Each number is 128 + 32 x the weight over its row's rms, rounded and kept within 0 to 255. Layers, rows and columns count from 0. Numbers have three digits each. The size before them is the row's rms in percent of the matrix's.

# q: layer 8 attention query, 256x256, rms 0.0603, rows 23-31,55-63,86-95,118-127,150-159,182-191,214-223,246-255, columns 128-191
# k: layer 8 attention key, 32x256, rms 0.0521, rows 22-31, columns 128-191
# v: layer 8 attention value, 32x256, rms 0.0679, rows 0-12, columns 128-191
# o: layer 8 attention output (transposed), 256x256, rms 0.072, rows 0-12,32-44,64-76,96-107,128-139,160-171,192-203,224-235, columns 128-191
q86 098:152083113092148162111133149167089196142180136091158155127168124099152104121102056112105070135120138128120170174122104108135165095204094089135150176153127117145125114155101119082108135195116190
q118 145:163096147114163141112140133143094199132149161112143149156153128115191134120112080141116073130103142146110190163113139128108154099173070124137177167122122091150131137108128148075139166190125170
q150 164:158055155114146170087136120173117185145178128108129124149170122125171143115098085111137044129120146146120186160105149099089178121162060096149140149103121100143140110129137143083099176179128137
q182 050:151168088083148169101111166152110187101188099121124147226143098109145120121104103109130120152141142141165126140039100168074122142116123124102114098122108098126100150037088105070085137109038140
q214 048:123120064135140129112109169153089147124154110127166137163118109078177116101164119092094156169155102164125168199162098104124108125178062148158134094118131091134118131174064092132125116158113198
q246 039:154178084094115169096125192155167188142144104147143164161128158079164096140121124049114130214152106100117133212152057106069149114165113128120130234176148120149117126112116068129108120114122173
k22 150:101111094068161073108165133117104151104145154136146107196211115127112144180143143101153056202061198089114094134062090085129138162121116154126119116184112172097146102098102131206142140131122147
q23 155:124045115149089181093139121134158074187172073141094077110192111177135158127121147066169077126171132138156099100103163080081154176103109086135067119112136153143132086194123114144062173067118123
q55 169:114131102155084158145123129131149049160117075164110077103125115159112166128139184110157135121160132119164064082120145086108122184080152109124072120137127142120129117192100116178104124028136108
q87 097:138077124156114185121163102139166078152170082137113077081177083152163162125098132061185065154171178127188082117129183084081166202130104042129080129143114098137146130204118109140060170127134102
q119 146:118038128146102183092135117163181098181196074128099070134209097153159168123104141072175064133175156132145120128091175072067164167121086071125087141110130143137134084184125118129051172103128131
q151 163:104065118142082175115136128129168072182185071129094068110184120152149153137118169094169102130176162133163087109124156073080157185098116071129073133121131158127134103180109121156066147069122117
q183 047:181142155154109137183154157108153079158145128122100109117121113175119152175085124125171117147134116115157131103122104071063166173114078077144163030132102090144149083210122168141092116142102195
q215 054:150096094159095140163161133120076093197108126161131117141173100130136128166072134115146097129129138108152091192113166112069130183136081102122123180141122115129214092165109111160092157156186101
q247 041:189141106150138168090149148158098130203098113160118127095116097161121138135097124150153114138094129093119121155157157110095147107144082156102078172135087087126187085205112116198169111179093193
k23 142:142111108203121154130161096135138140143131134132084122092168095135141116050168104088103156081148081159100134141121138097119150141119155158091105087088093135177151169131179145126104132112120145
q24 149:112146083069114130123150155114147126145157109156109197098161108119154145089105163104138165099103121149127070103117133109114113087150171131080189160104140093176216108171092151195131187121119112
q56 158:130144106094159110168130140128157136156147077144113200121158097112134140080127197091104149106134118116129043100112150102098103088152187111096169176103151124158202136171089140206141161094153112
q88 097:134170143069132135150121144146131136148161122153122167091133125102143169110139155054131158099112132147109085110126105094091132073135159168108180164118139112158189085202100130177134199103110107
q120 135:126145098067109151106179142123143104146167121168118195097154119135165169103106132106158154085077138170136084110124126112128138084142168151063185155104143085160226100165075155192142198128093106
q152 158:133136123085149131128151156119138118150152091153117199109151100127164164094109176089136157085105132139135061117112149116100119085149187140088186162077142104156205111156088140193150184106130113
q184 053:100134167128187135126111133141118133155154125188100135153093043130142166126161201120173115087170097167131137133182118129075111174148170089122169184094110103072221097106123141088121105130133123
q216 056:108137082083112137149081147167107131116104141198113143145103137122160153111114155085100149076123123126131095087059149092103114092138096147146168155152131121128167030158163139129127166116133148
q248 048:098137113088136104128100169159137102122113133142161113076107154139078148135112206153138142157156124096128121161117113107109106132104045151101160098157161117140145075169128158154120164116109155
k24 139:139127102135137155110103106135114145124066153120201152052105100102115123128116119104165099065162171149071118163124081047120141155109129161113140130104136119092120119068111141149118117138125111
q25 163:153124142133186051189096104133156139130122066110122148127151100100108110130141196103043123144173130071122072102130155091087084142123161079131116119125130182151134176134154103159106094101204129
q57 162:145114132160188059176069094146143147145122081103133114153134112104078113146149186121042122169179111054127098103122152096087083138104136091163110111137138187141119188113156114130129081083197119
q89 106:131110103101178084183072103138157156129113079096114177143156075122083081117126188086060137146176094071118061107111135085085070153148156095177138144149177138163127158129123109156130123108132139
q121 146:124128123132189052187097107126164142138115068132127169124171100107108115126133212111041139141165102076124064103123171120086085121131168083129127138127133158152147174154157112172128105095190142
q153 172:129123111154180056182073094131158139128109056128129150135153109111089107120146202115049137162172098045129064103136171108101087136127151091133112135126132177155125166134165116150134093079181130
q185 052:098110097108139174150122112103131148106182117084131137137138117157134100129148123118138151064154062138133110128140090044151147101160150061137096075178117131170121141171093112163131093153106072
q217 057:151097149158146074146072124143158142159175104130140153124093068142089150116156178068112161143177129118078108137138099120039061149104163072156156135155148128135118217139114133136134122128103147
q249 042:101063153125125108143058128140152128115174125057094101151154086138127138096110095097095184098116160166134117093121110152107098136140194079126144088102150098117117228117103135094140129135159090
k25 145:138115123085111148122118168123155142115094147132202149162130126127121095114126121155102107180140177125112146127153183098138104113131134096122145143134105153079132230148083171099115109137125096
q26 148:116115107084127140125117088148108151118192142156086085136114115166102153144089157122084090136138098087085089097162098099075109143102062078110122094102139158113170112128127123077162162104136137
q58 160:131122115097143161145117098157096166120180123161087069134115111155131189125103157124076097137135095099082073106154092091067136148112064088111136097107145146111167140137098127086161159077150150
q90 101:141126132080162133115133100117124147129181157150104098104101104173102140139109143116094049162128125099080111106219065098067095145054096069137114119116131124121162115172120103100123135128139138
q122 131:133116107087140155129126082139099143119190157157110092123121103166087150143100154113083083136124108088082104105152102092068108137098076086130124080099128153122188116129122130074165151101134134
q154 164:113113105091143157135123087156106150128186143163098071124113097143131175153092162126082109138131105097077086114153095099054124139092074085126132070075132157121187126127130128073165155087136136
q186 049:154135153107128132142141158138120178184217152132137120156144094143081118138104149139111079085142058128098157092202123086105061115121078096118156159148133106120196092179102145144109103093116118
q218 055:107099167099148106144127098140148130131111127106157115103112082184104149146090143153093102145159158117094151070134088161035076148064123118120160191125120124145152116166128139148134126121095123
q250 043:067117170098110121156123111200120157151111136177178104127103030162109155133112109119134072128181147131094132074141144097085077189100141158127175112111132154145184128208137151083151104138074149
k26 140:131121180043108112112100137183111185134101121091046143150161085146123117111114147102156154119175103102137105157125071069174134159113109141101097161083114174091134118182101130117158124136110095
q27 141:106110147129108122117129095109131167137131061162081067114144169139193198123127123090079175111151122143095051163156111120122198129161099147053167128120183176117121172144119100104128167112153134
q59 140:110115167140109113140133116100144156133114062164093084120154174122207169099125097095092193111148140155102050172160123128147199132150123155045163139127171172113109165142138094094123163128146130
q91 094:161119143146116092156128109148124140137110120173057091080155186149186156124160106125091171123130117185100088145150129108159186148149132149055130106111177167094109157143113094112166170131158125
q123 130:105118140140111118127120096119143176118134057164080051125139160133192195099110105095090188130159111142080036157147113111127189136155099131065161120098181175097114166146125089083129165122169133
q155 154:116120154140128131141133115118142174135134068169084064126148192123198183106117110112082172118153127160092043172155120130138203126160100143060163138126181176103118185130116099114109164126170133
q187 051:159065107130127115189186127163132072122100119052097142090158146110119117093114059192111125081137063209105132132103110144090109063133190116119116055137134195141134125152167147118157162137188170
q219 053:140048110159118074154125089214124150119136180170049141095165176151138137170198102190121184139116171169148151087154117130106155129104141110133135112117169156137134138109104122130107114110132071
q251 045:148096090145102098133127072142131140114125112113096166132129151131133143157198112168112178129144173190121151065058120086132150151139118092126106051107145104078156100142157132106141135151114122
k27 138:129119165066119133121087112084130136119132144113085106190103199129159151194150133066133123047116119123138144052114137140115117144121132106140153125098164092116102115112133096115153140121145102
q28 158:083120132126065103089152115113107154030144136139121156136170139109193125120151129127133179160153109132116162179188140140147095112055145199114090185075113130076086132145130119145120129136109040
q60 156:087120136122064092077166118098105153018153124147122146140170148094181127116148119121139176172150108129120169177177140144152092098050151190127078181072111146073075123148130120140127134152107060
q92 107:109114141121052090122149145099140167011150141131111140123147130108162149106151121127106170193151154140099168145156115145187093117048140197113102161100122152083084153143120093152130133144095117
q124 137:101107160126080119079149111125093149033141144152134159126166144125194134127166128121150197145147098133131166185185150142145102111043138187132092192087111127079084147141138114141113128133118052
q156 166:103115159137075112091152108114098143014129129152133153137163141109197118137173127120139190163146089130119171190176150140144101104051138186122076185041111123068068135151133117143130142136117038
q188 054:038134079133044078075167095156211127125102089129098160132170125088192103127118078127158107196092085121139126166135092126235134105121135198122139116114092130091080162174129075180159136109084178
q220 067:137136129153093079107141135121201174071141130139155130125116139122121156116154137093095159194147156154114146095125159092193075111046130196120130117142148123095104109141124127129148121125094093
q252 042:139128106104101112129134122122216171113137123142153093128135122130123130104146082096109073111139143141137154112074088139196106138095102099120145098148126108112156092133150106121122119173078215
k28 141:083135151174094140128132168109147167127161127158052145098168096105153111086144120169134089087101084111134141128160054169099116103125143123116115159084133174114147135114142074182133119136127115
q29 150:150232133112083094097172136057142121056133058139133085089123151068111177121129130129089087178119127090169097134132134137120131059117168116133052102119134153107102114141131147121139140145121140
q61 152:137229106112090082100159124058162114069140060132122083092122151083096164129114135114081090171119137077168093121127141144125128075134173105123069102118143151130107108141125153101150133153120153
q93 091:129230118133061078125163126064139132048116063125101080074114139075129149129117101108098078171133139101153084120157144113156095105123175119134083109112128129125077124169106158119121124139113102
q125 130:124236111124069089095178136062154137049144068145132089092127151069116183123132134114079100181123149088165108127128142144130122064118170129123060109109138145109103115150126146108145139146105143
q157 157:132243122128085091100154120069161127065143064146134074083123145083107168140122138124088097179118130077171104124126145137133132076118162111119062100110134139113114114143121162094162120144107141
q189 050:126161099113056049074143135061161135086090107176115107105128116072192104088106113166121155172107100119115089120166119100185153105160164150117116142168118146080081142104168125142142156181137215
q221 054:141229157134084141056137124057114152038115085164125117106119171134152092154135083109111094184097102134154090127154110106228085101093162155125078097146125132101088110138112115160133103155122139
q253 049:189181166123113090142198152059147093101072123159123088109136169106189062128151123107163104147107068148085089139177140103199146106130153162103112138107114149086105100140082080196110112137122146
k29 146:131165114054096126120165118123117136131177121132075101125095104113118166135108121105098110135104064147181100075200128115153101137135103140151136152138186127152130133170119098107124144120143131
q30 150:134129137093162125143117136093090124117164159121107142108121141177110118124131131119195129128139110118062107129112093162097129160089183084190113109160108144170128129124183082164135105094171144
q62 153:123111120080156115152108126087107119132163148113108144122124144180100116130133124110187139136134105122056112122112105164113122144091180085183119108158118146168135122118182092150134106099163138
q94 091:117118140099158110135093144123094139145163155112102126142120138188090119121135176113186165140107098137078126122094115120090123152105143082193131105175137133199139112109164127190122093094145180
q126 131:124122122084153139163121141102104110117166152120113137118124142181100108134138129124191140140142090112068113119105099161107124150095175106181118106151115128186126139112178099164148111099157165
q158 158:118113118093156116150104124105103121130162145127122151118120146188090123117134117122190131136136096097084106119114108165108117149088165098182120116157120132176139137128172087147136101091165160
q190 048:138169127133150094122115137091131065138145155090108131088152176114084078088115141113161159136156058093079118122141156149100180179097122122155115144116167162137181133081131128139123092131106114
q222 054:097193168116146069106101146149101124113101152194112107105127126150099139127162140067159116161112105154070168133123142083158132100115140115159116139178152106174170083144135124210080113098203182
q254 050:135138205145121082117116167100108065078125156089101080123131153132139076128133161064143164175146118156069137142095130118122115166114172142134132070161114159127122143112140137199080127101096074
k30 146:182139138069141125161126171077113153102162122155106129089178166151118146070177138141108138097137144145122165104083081095114107192140123113132125090206168132152142053132154186153117143133134131
q31 164:125106117154091182161123115118045130134143041078110145128063145081142093106103063139117115175092122142135139119111129077122172109099147120151143129114072144100144129131091058118127050071191051
q63 161:119107112152092174149109115128061133147140044080115142130064144081140099103098071136107122166087132138134146113095145072136170112102146136133156119109081150096142137125092059098139052074186039
q95 097:111130134159086144125081102143097148160142080097131113094063157104141120086085066126114109176119134100136131139082136069125154131083119163141146125098091149073134151146088070115115077108204068
q127 142:122096112150105184165127129128061125142155038078114141133069140105146096116099080142115121176083127148135144124099125082125163112096157123147152122122075152105151141119087063115142046055178050
q159 167:123106097145096164155116119120055132152135035070119137118070143113144119108091072127128125166086118120128139124093131086130173113094147119141158138101086149110150142122088079102157043065173045
q191 048:103178145128144138188085140135156119160129093121151115076121184101113077098119080128139097130130082184181141130083108134211105129157204129126150047113071120136135126144102107195130128119112084
q223 048:089146147145095138124137100156100136140102096093125128119143217090151085156120085099080106169111183159153135165148117125129154111112130199121102176121086161076143127131081103149097125141170105
q255 045:113182184129161161116119139099171129149108149153132147118115164085180091114137095136122095158079145108122072108095129147179171115114122175145099155159086153089125105151117052108102109150208203
k31 150:119117147096120173153074136113147107148209145119059136129131140102113140119179128143120124139121194109105108158141219122162111147147138124145139128126107078124076114182122111142162137102133129
v0 101:080148075140149107137055160119169134117131146027152187114125124117141162117123112069135128137103150164099102133147105154104096221167096138083156108121084160167168116129110148123146183119111131
o0 106:140143114094137112118116140146090104078106092093041087154129122137129100183054130141131179170135095113108116211176155126126142120125110158080143108146173144186156098094187124095142119173075087
o32 128:116139114088111104116113129134103109093120092099034084165130146138127096183056125120125183146143089111112130230171151123125139110114109156090139098156160143182144101111182137099137105172078091
o64 066:103144109063117107096138132158103135097112108075041075111133134111132108192118115146125216145111104119122120188151155121147107122121119160140186076128162068197164092117157156131133107157094077
o96 109:132139127093126105111111140137093120097142093083053083157144144135124105202069131129108187138137111090097113219180152132128125119120099154108133113168169125200126109104181120093138088160077071
o128 101:130139128084142100105098122109095117109122086096041082136130161155133107189031136120124183172162101118113128235169153117145121118102106154134149118163152112197151098113156122073116113158101102
o160 084:159088132091103179096126148142159196109146181143115090108132116090135157124165136141094168120120123148159145047090096146107023143127158137144108134097146080114122129137128110140149136133171127
o192 110:122143091073111098130146140162092100093105114113057090172134116144130098169085115132112193158142084119133123193184153149136144147106131159110158098159135146163174062117144136077158110165071074
o224 078:121099110046107121136165153179106143152171191141104114158131147102133141179114145113108179155077120075124112094106080154121084156121102154080137095155101083187181168150187125118097117145117077
v1 102:088107146141164110112148102111207153089160080077131178143146093131095141094128112191181161108120136140104174104113165084097161191114122097131136132079164168127135127123142133124132141110117115
o1 106:121119109082143053087172111126115129133130086167135144147138136104135162128112101119100080161126136130094142073151106171094150148161132095102171162131137105090157155177168122164116090138140163
o33 131:106131115100138051084164112114101126152130108147129139135143139113141166131106089108107110150123129108094129075161117170095142154164124099124183160131126101086158164189166118157131101125152177
o65 066:131109092107144062053146117100084134159119119141153121191142166114164156097108088083130094175150133128096127079163108155121095156114093072157153177126109092111176101177158126178131077134146150
o97 107:107128121093156063104188117096094135131143101165132138146157133114147171130103103088117119142118113102103128067149112178090125147144140122119159169119111090072163144180173122140124092126151162
o129 101:112129110109131050109179114084089131138122111150136121142152131123144158118097108107124092153096136102113112090168112155085139137162133117110181135123132094066121154181176126145137112111150146
o161 079:075106085159107172136087161119146134084125142113067077172142145123153096089150111089148121073136106173108146110132161087138129133109098124164106126134175131193114062122073147135097125116058104
o193 113:146114111068137072064164094120122118157101100146159130187154153102145175111142120115102107147135110125110139083144116171117129168157150082116141169135127090091142137151162102176123070092170174
o225 084:073080128127164141083153099071111075126142091137075162171177128113164179137108160114130109067172138085131162095114141189086121124152156109138143164153070111103150120142141113149087111075091149
v2 097:167152082139130158155132030076140154123154172186158080121177128095150077081157130092081114149131097105121122116140123124113131146025161124066057098119107173071161123125123151120172165048079127
o2 105:110130164066123101146114152117193050117116098140150134162093126142085197184167171144112142094115124044114179136037173141120108109129151130167156143177100157113108151114159163128135143170155159
o34 126:102118176075132131149111140115189051103123118160134127184103123125097182183157156161125144098110100046131158143045155158123100111141155136152138144180114165107117141090160165121145134189136166
o66 071:113133171094116167126112163143183074088131150138145134193127124117103156197143148157151149140095103059137150152065148203117097099143168112140174112154132108094086140103156140143129130165121157
o98 109:121116148099125117151090158132161067129117109163136115192105131131115175175147146179139135092126106054116153140048150148119088089136147128175171148193102146088099142085167176115141169180158133
o130 102:092104176119156141174131164133193079108101119177133105203101123130116188183145164163115118113123099026135152130069170122104112083157175147170123132185120164089113122098163174126153174192145129
o162 080:120102059198118125102128170126101164149106127084118112074091114106131103116079115144103138149087232096137091161215164135161165100127113128076202116089118077122099073091119124145106046114092176
o194 107:100124173080117122139102172138182036083126097118114162176141102136100171189160129178155132117120116049113158134088154184119104146151143115146153129157129168104126181112168184105135160184098147
o226 091:186126150125105118119083155112114097130128097159117158120104096163117145161126134135097121139114162094084168121067100166103097159126105132158192108150056093091109195063149127079170081161110113
v3 098:068120074143152126158092080047183128114143154134126084111084115109089108169188127054184154145125131133148099164107084152102093134135119125138121128123156142085147130122121177100080126140137165
o3 097:051110121111118118094116098093174118086132101135139123121127131136168157139149147120107117075169121083179146106178167104104155165080128078093123117094127121116049073099144138161165129161112079
o35 122:055102119108128110093121114109178102081128110139154107111113113138149173118147138140094101087169129060171148098181172099126158166082126082112143114105114127113046070113129143148158123143112075
o67 074:054109148109113114097144100093157105057134123135143094105101118133132141132154106152116099112167148091191116113168138111129168184068110070123127119101160120131019067111103115172136098128099092
o99 099:053102143128122128096122096068170126078129102155144118117116140155155154107146139104089106075166159052183144118161168111136153157091116080100122127099123137145039094103118132142163101148104094
o131 097:050095133120163112105099100083172155102124089156126107115098166142153168112145137130077110088153149070149129101143180106122168140095102066097125133107074136118041068086097150134169118135133076
o163 071:143154155096117183141117128129072103152121142152130171117098171172142077074123104106182116099133041152123159125127113114094089050192141164160144115136113096125147166181143154157099156105131137
o195 101:081114118078106119114131128121151119106142089146143099086123118126164151120160133116087080084170119074175137120164172097131145166077108086084116082083119125126045075114139118130153113134110102
o227 099:109164148060086128105123212143098127047186147131139096134149119121145141129128151142120086066161092129213135122160137110123128168153109160130112112146144141126059123174136167198114126070100126
v4 100:096165121119164138131107215107175098128141104114152178139124106107206136172101193094122136131154117159190119182129127105172138087147111158132155109114094172131140146084155113146132215148066115
o4 103:130134130154114167155057052114123157193084123076090129149151107112122134086109070152126113023100128072076149129176117131110132137110140122159156096143131078146153109119109121064134113127125137
o36 126:130137133144113164158053032097131154196082113085102149148155112098103143103110093127140116043079143070074140126181114127123127134122139115162167103159122083145148131115119123074149120112145120
o68 069:130110119139117174162031103116121147224092089067128180131116099106092127139132102121145130008102142086045153129122130156095127138110157127152184098154129084153153141106130116082151109113131120
o100 107:115131127150106161175043041117136152187110106062102151162134117122098132109112089123133135026072117063079141136146109139102155126120153116142167099159121080147171136114109138086132101107122119
o132 096:130149127145079169162073043121126138167098102059127130145133137125111127108106084113135112043080144048078140129158124129114137152135145126129167124161130080141160138146134090091157142111140132
o164 089:098097135133130136116132223122156119104193153129136137129095118128147142122163133128084162126109103167052122161088118156156170189117142082095127123154133145130123137131109120170122121121126130
o196 101:119143118148123162159051044122120158170111114089105161167146069105105144135125054165129106031112142059054147116165128114098145142108146130161184118140110112132162143125120115096139103122117139
o228 094:109112173103109165116072112108136137171101129107101124145139091119106170124105096119088181101109187162062125164111078148155151154151143134123128121127125120151187134098118138122118062143114196
v5 100:161113152109127110139177084095089154140114106070149145119155143146143120116073103096144138173103120255182133141155132160114180132159134108213118206146117149136155118117136135121198161203104147
o5 108:146056123134097141132131160167136096128070137122124125133112140114168124170136194146156121090107097147132081176137101172147092116113069131162145082069162172095101104120114108080148105130155116
o37 136:147056140154102130143132154175129065126064115129135141146101141125165118156147209145124116091116112136129092174136094168141067113113057152148147074065157179118096105127103097088139125119160117
o69 067:136075160124143093142125145185106095089082121101084122153103178088113102138142178149099129090164139154133097166139116156164070108121040117128175074085132133130100101150115065079151105090175112
o101 113:130070134154079133139123176177127079136066118124103123150106122128168127135158192157133122111113096133119096165136117160126083107118045144149134075083153185099125122129113109091116108120126142
o133 108:141060115142087124135109163177127070136063114125140141153110135122167122147142207127095150102127115162134072152156091186124076099097073137141116105084159188119117130155084132102141116085133140
o165 075:089180106161166113137147143114151138102162139093099083098175146088074145149123147127137137174168167059135120103148163145106172153134151121082141148143123094129148094141178131128159107073156166
o197 112:132061153143142114165114165173132089097101119115132121172097176134153151168165193145086137134141104121115079143142108160167092125122044119110180102078171153138088130090110133093146102102179115
o229 083:078094098145136140181129152123076137099082154107063118165118164128113131135155111108098127101165140083090095106126163097152158152149071137081195076093111112096149146062173091078114104123115147
v6 099:126091132119118081128109138188207137144143132100103108091114110109112135104164126129138127169102099173160117137126140158100132182074036126088129095157154084160127131092115107148149089074090145
o6 108:137143101135137156126143131133109140146152116109131110143169080170102164133090096114095109191150099138137166162074094151115117116152139098174139138095127144111108081076169108121138113143095097
o38 131:144145103121139157134142128163121149134147122106128095132176091156111167120099115116090110193167107115135160148072118148121116111144154109184128145119106152108092088096155105119158109137117092
o70 067:125110152124188152102135073154106189113157112126211133095192075130132134112108135119110082174162113108148128155091125127115129125139144105186146119104157144129110054109145094113141083140131102
o102 107:156148108148140164119157101117117144117152133105142120104193095145116146142096117083113130185154104102136167159063123153130114106151169094179127160097119121129100075104156105101167112153111089
o134 101:143140097147129162112147107134125155127120122112142111120191139156118157123100116091088118164165118102148151139064129147144120130152158094177153165113115148117095082115153135103155123138124098
o166 072:140137193073151136111127171118127100099165099131151168129083145076147107136109164091202084158137095135135124149133142084138139139118115171107135114120127121133137187172105165150089101129156141
o198 104:148146088115141157132130116133113157113118132128158108132188103160121149131091136122108136196161104143123157121091100137128130090122178134185122147114107141105123053095137092118135101164102093
o230 092:133141116130137158110187099112129134138127108084150152119135094115172159156110117080149064205136095114159137083088110106110196124138179166111096113051120048122136095100128084142121115128099122
v7 102:029122094139176140111117185144111149078152110103121129137116148102188170165135147113139139163096095077138105160126155139151126145162122150118157189096154150105158135136145167163093067119099141
o7 107:178179112114154093144179089192164109153088137146137097192060108175141152080149160128153128126165169165099086138051178116105114094145172066155098103159111099117136106138102153150117187142131120
o39 136:171165123123142092147171097191153099143096108141133102189060104180145140076157152111147135137157168170101097139058172121094116121152159061171116108155124101135146118126094157140129171153148114
o71 064:204144136130140097170179105190130121142080125101146112160134098160119102099142139116124125141154167179096089131082192136078133095109170064190141122175121100118156123110070167139142179132135106
o103 114:183145130120143082128161113207133111135084110139128096190053110164140151106150156146151139166146156164096119157056175130109121107141161057163131116166115081149153125116109156143131163141149099
o135 111:156173142117142081134159088189118108121084098160134109201067101166136148091156168156132118146147145150091117142054189134124132140148147070163122130162103106151123121098119164138126165149138068
o167 086:127134201049081145099137126126116167106165097094116166106142120099098132172130077133132121173130084139086122111132048124119107155122146128090075144073133130107166132138133110138130074139167178
o199 111:180164128129139109169190132180127107156098143142130128160091097168130129057171148134155144121160164149113112133059210123118110098142174085176114111169101117114131144143076150122124179159106087
o231 089:136109167084107101164151127216132164121096160140137141165141114104107132086110135134098154170141129157114126103126102095121070085129089084138095141151144093077156171132114077172140136107159127
v8 099:179123137119131157107134138136135171150069161190084151113141124127099128098149103155174118181142079111140090114124183134164130134169130117143173114086125127076144142100145119136104071159107068
o8 108:093112167112133108166080177120115127082171081192120118216186121172115166152132184115123154144128082117150157165109123115118133183156167160107126143152138052164095138107100171080080167101175156
o40 135:076103155102128097170068177139127132109164080196116103221179122175123145139116188108110153142126053124152155165096113129107140193154172150113119119148113065158100144102098168091071150096180152
o72 069:088142143134088131136067194129123136101165071151142135221181106154115123130125167114124162161127097107116160147093109157132130164181138149102131112127141072210105168124083157074102114115159167
o104 113:076107162111130095167058168130119118094173080197123119199184130161120149120110190115127138140120062101137137167110098142109139178154155174093128128131128065172099142109096168083085126098166152
o136 109:048126148104114076173043158145138149116165059171122127191162133175088129123121184124102142136130070112126141177089111150097140184159158164118127121139094054168099124127078170113065135110137132
o168 080:150173117160146144122147158129147110152096133106088184102068112154105104149093110120159110140167202148096157169085174097118102078159116082119192086117155164128189153138133150154135094128098123
o200 108:112104155121097123144062172129129126091135071187144105211180114167120136184121185137134167161105096092130154152068116123117120196165151150103121133136127047193104101070096133056091149080196175
o232 091:167127114161151128181083228160098120127161079123141148230178169184117132128166137151120139132171147096083142164140083126141115085158137082056159145112135128182130135081143176073132127123150156
v9 098:108119116128106144162115138127139111119105183109171070101133143088124148183114127170177133133127120185145203184104173121175103167120102082168115187124146180111161109116140077106042166059108123
o9 104:084044119079176147119178143115141121098097091178142104126141105095130175137074163153116117132147141109170121129126030164126146123102143119091101102131104095155111183124114123107143137137120138
o41 128:076049115089165142109168160111151133101084083176137100127155120099129169143091183142106118104145134101165111113116029164131152109122158105111109103138113094153107175088100125096133126127115128
o73 068:066067085113167139145123134063163107102106090170122094130160124142136150169130183137097139144148092116145111101111049144092133099125164094114143099120139113140100190071116164129137137114123144
o105 105:061064105081173157113162148110152135093086081182128125126162113105113179145100186138103133124126127101174120114117045149131154115105175107109105098132114095157099170110112135115153137127142135
o137 099:077042111112163167108148155126145151101095061174111138126140097094111185135078188159099140125125135096173114107112053149131160092110161106113115100125117101138107177073121148082147169118146107
o169 081:151161128139156132197069053083089135157150114093157094115080116119101161144198099099130143146131159197143136187109153114059114188132101089115192102120162102117116105089126098150096131136092172
o201 101:079080135096188137155167155107147130071126090164151133151185096124133169120092165147121144128149105112126113123113024153109122113116140110108139084093100090153112183106114150150147134151119133
o233 081:110114103126139146159113096050150104098122111127130085155147101126137119102131130133130127161118096153096130152093103156135169167084131096166149111102100049130147092119140094132123143144096187
v10 103:097099130138098158140119172151128086141141161124132173115124144107143087141121121104134104140099135139108111107129087109061148145164156112129053109108161101123130108154165182106122074102222121
o10 106:167108078170144139152114134128115188163112115125130131213140151113122160088161138133145107164142085166144127116086134096146145154139132196078186130167149136118164136157068093153139076106072096
o42 130:174123071170128137139115126124131193165113123142136117204150179128134146077158143129168099146142070193150112126084144102135153162141148208100192120156151127139141138166064095148122079113077093
o74 068:169117054131155120115083105079126211147136134116095135204157208133134130131133165073141109127142050149112112168085133109115175115120133183076143111177180093161135141126098072144124078132101091
o106 113:159101066184120132160116131147115183182114136122125124220123147144113142081162130124188122115152082198146103120081138095131152142152144195120177116158140134130170154158085126139131093098097091
o138 106:170131071186133107153134129150128199171122108112138145209140187144109141067153144126184103151148074199146107131085136120126160140150153225095155107135126161138135136173094109147130085131084086
o170 079:107105113101121108122140136155088124098119104109152140086158110109158093198097140159121139181096138133103152165138103170158112129103170107102041139157117107085142059122161128168138147125161149
o202 108:175122080158160144140096112145108190152130137149138113194118218151122156114156158126149098179118071178126122127087125074128157145125139196094136126155157118145135162122092103145110060107080113
o234 082:124099090164165116136078098140099176106110135169144100154140158127120121113144147111148121150163091174131111139104075190161137134096123186077090166173134135125138139131152133182148119147099150
v11 098:159149108147098142136090221145138102105120255129120148115133140149106121152122101153134153136172103077150134089166144060125163100109167175177155116072102174115111134098134116106173134065139131
o11 104:107143129113117147139077084171124178132114055150155124203078147129137142070139094197127108113144165116150167151090095139124141097151150137081127118089099134185126130127122135116101117114140215
o43 129:106144144129110168158062085188136164138119092129121107191100151141149133075135093193132115133137159082145161151089097139109148107146140121110134128097094157177127123117115116112123113094145216
o75 067:124124129117134152168072117176143174129143083143137099169141139163126119097107096175143126173146184091173176149118138126120148114161143125116138129110089109189146116110126111103111097131126177
o107 106:105138163144097146162084089181130172124123090138150122187114174128153119087132089194154101156153168111120162148077101149133144113158122148107128115100087138157127129102103126115098102099133218
o139 106:097143142142108158161081075162130169128136105130119122209136133137155115061126083159153108141144167086148166151062113116119142125154146120114145137119092138166143114110091117122141075088140215
o171 079:135187097171117154102096098121111086098142115144103122147156081101133102160086116095134161129160116127164107133084152084121136114138154169158086156113137077140146168107106137178160111096180118
o203 107:090097135124127142144095094163138158103145058123159116159094128153130133093090103180141107142131216103143131168092074172151143128148132121101132115098113141180164142152138096082116111122139189
o235 081:103133116089111104148051099159133144107129117134143101202123104091107144150099081164103144150140154178147117159119096078113161070141151138118137113085127133125148175145151120148099148106136145
v12 095:073122075098103136101188134145130135131130155152116179108103108113113084128150175114166149122100156101148152116121152119139144137111122143115092101085160099135163145150137124151134138109160154
o12 099:156110149161146073101121161150186155139127167136151136050127096132097181109149118124136167035155117154138092184147174108090138077144152096125106123112092122128073096134116099138116152115100143
o44 124:149097147156148079105121158151180162135127158151143128050141115145095187126173118127111175055142115135136099185142178124106139084146138091120120137107097090134092095112097102139110162091084127
o76 064:127096147158094067104129138148155182146141142197121112057130097159090150106148100139116176042158146113131120137158154112118123116148128139120169102103135087154084109108087127137116168136096149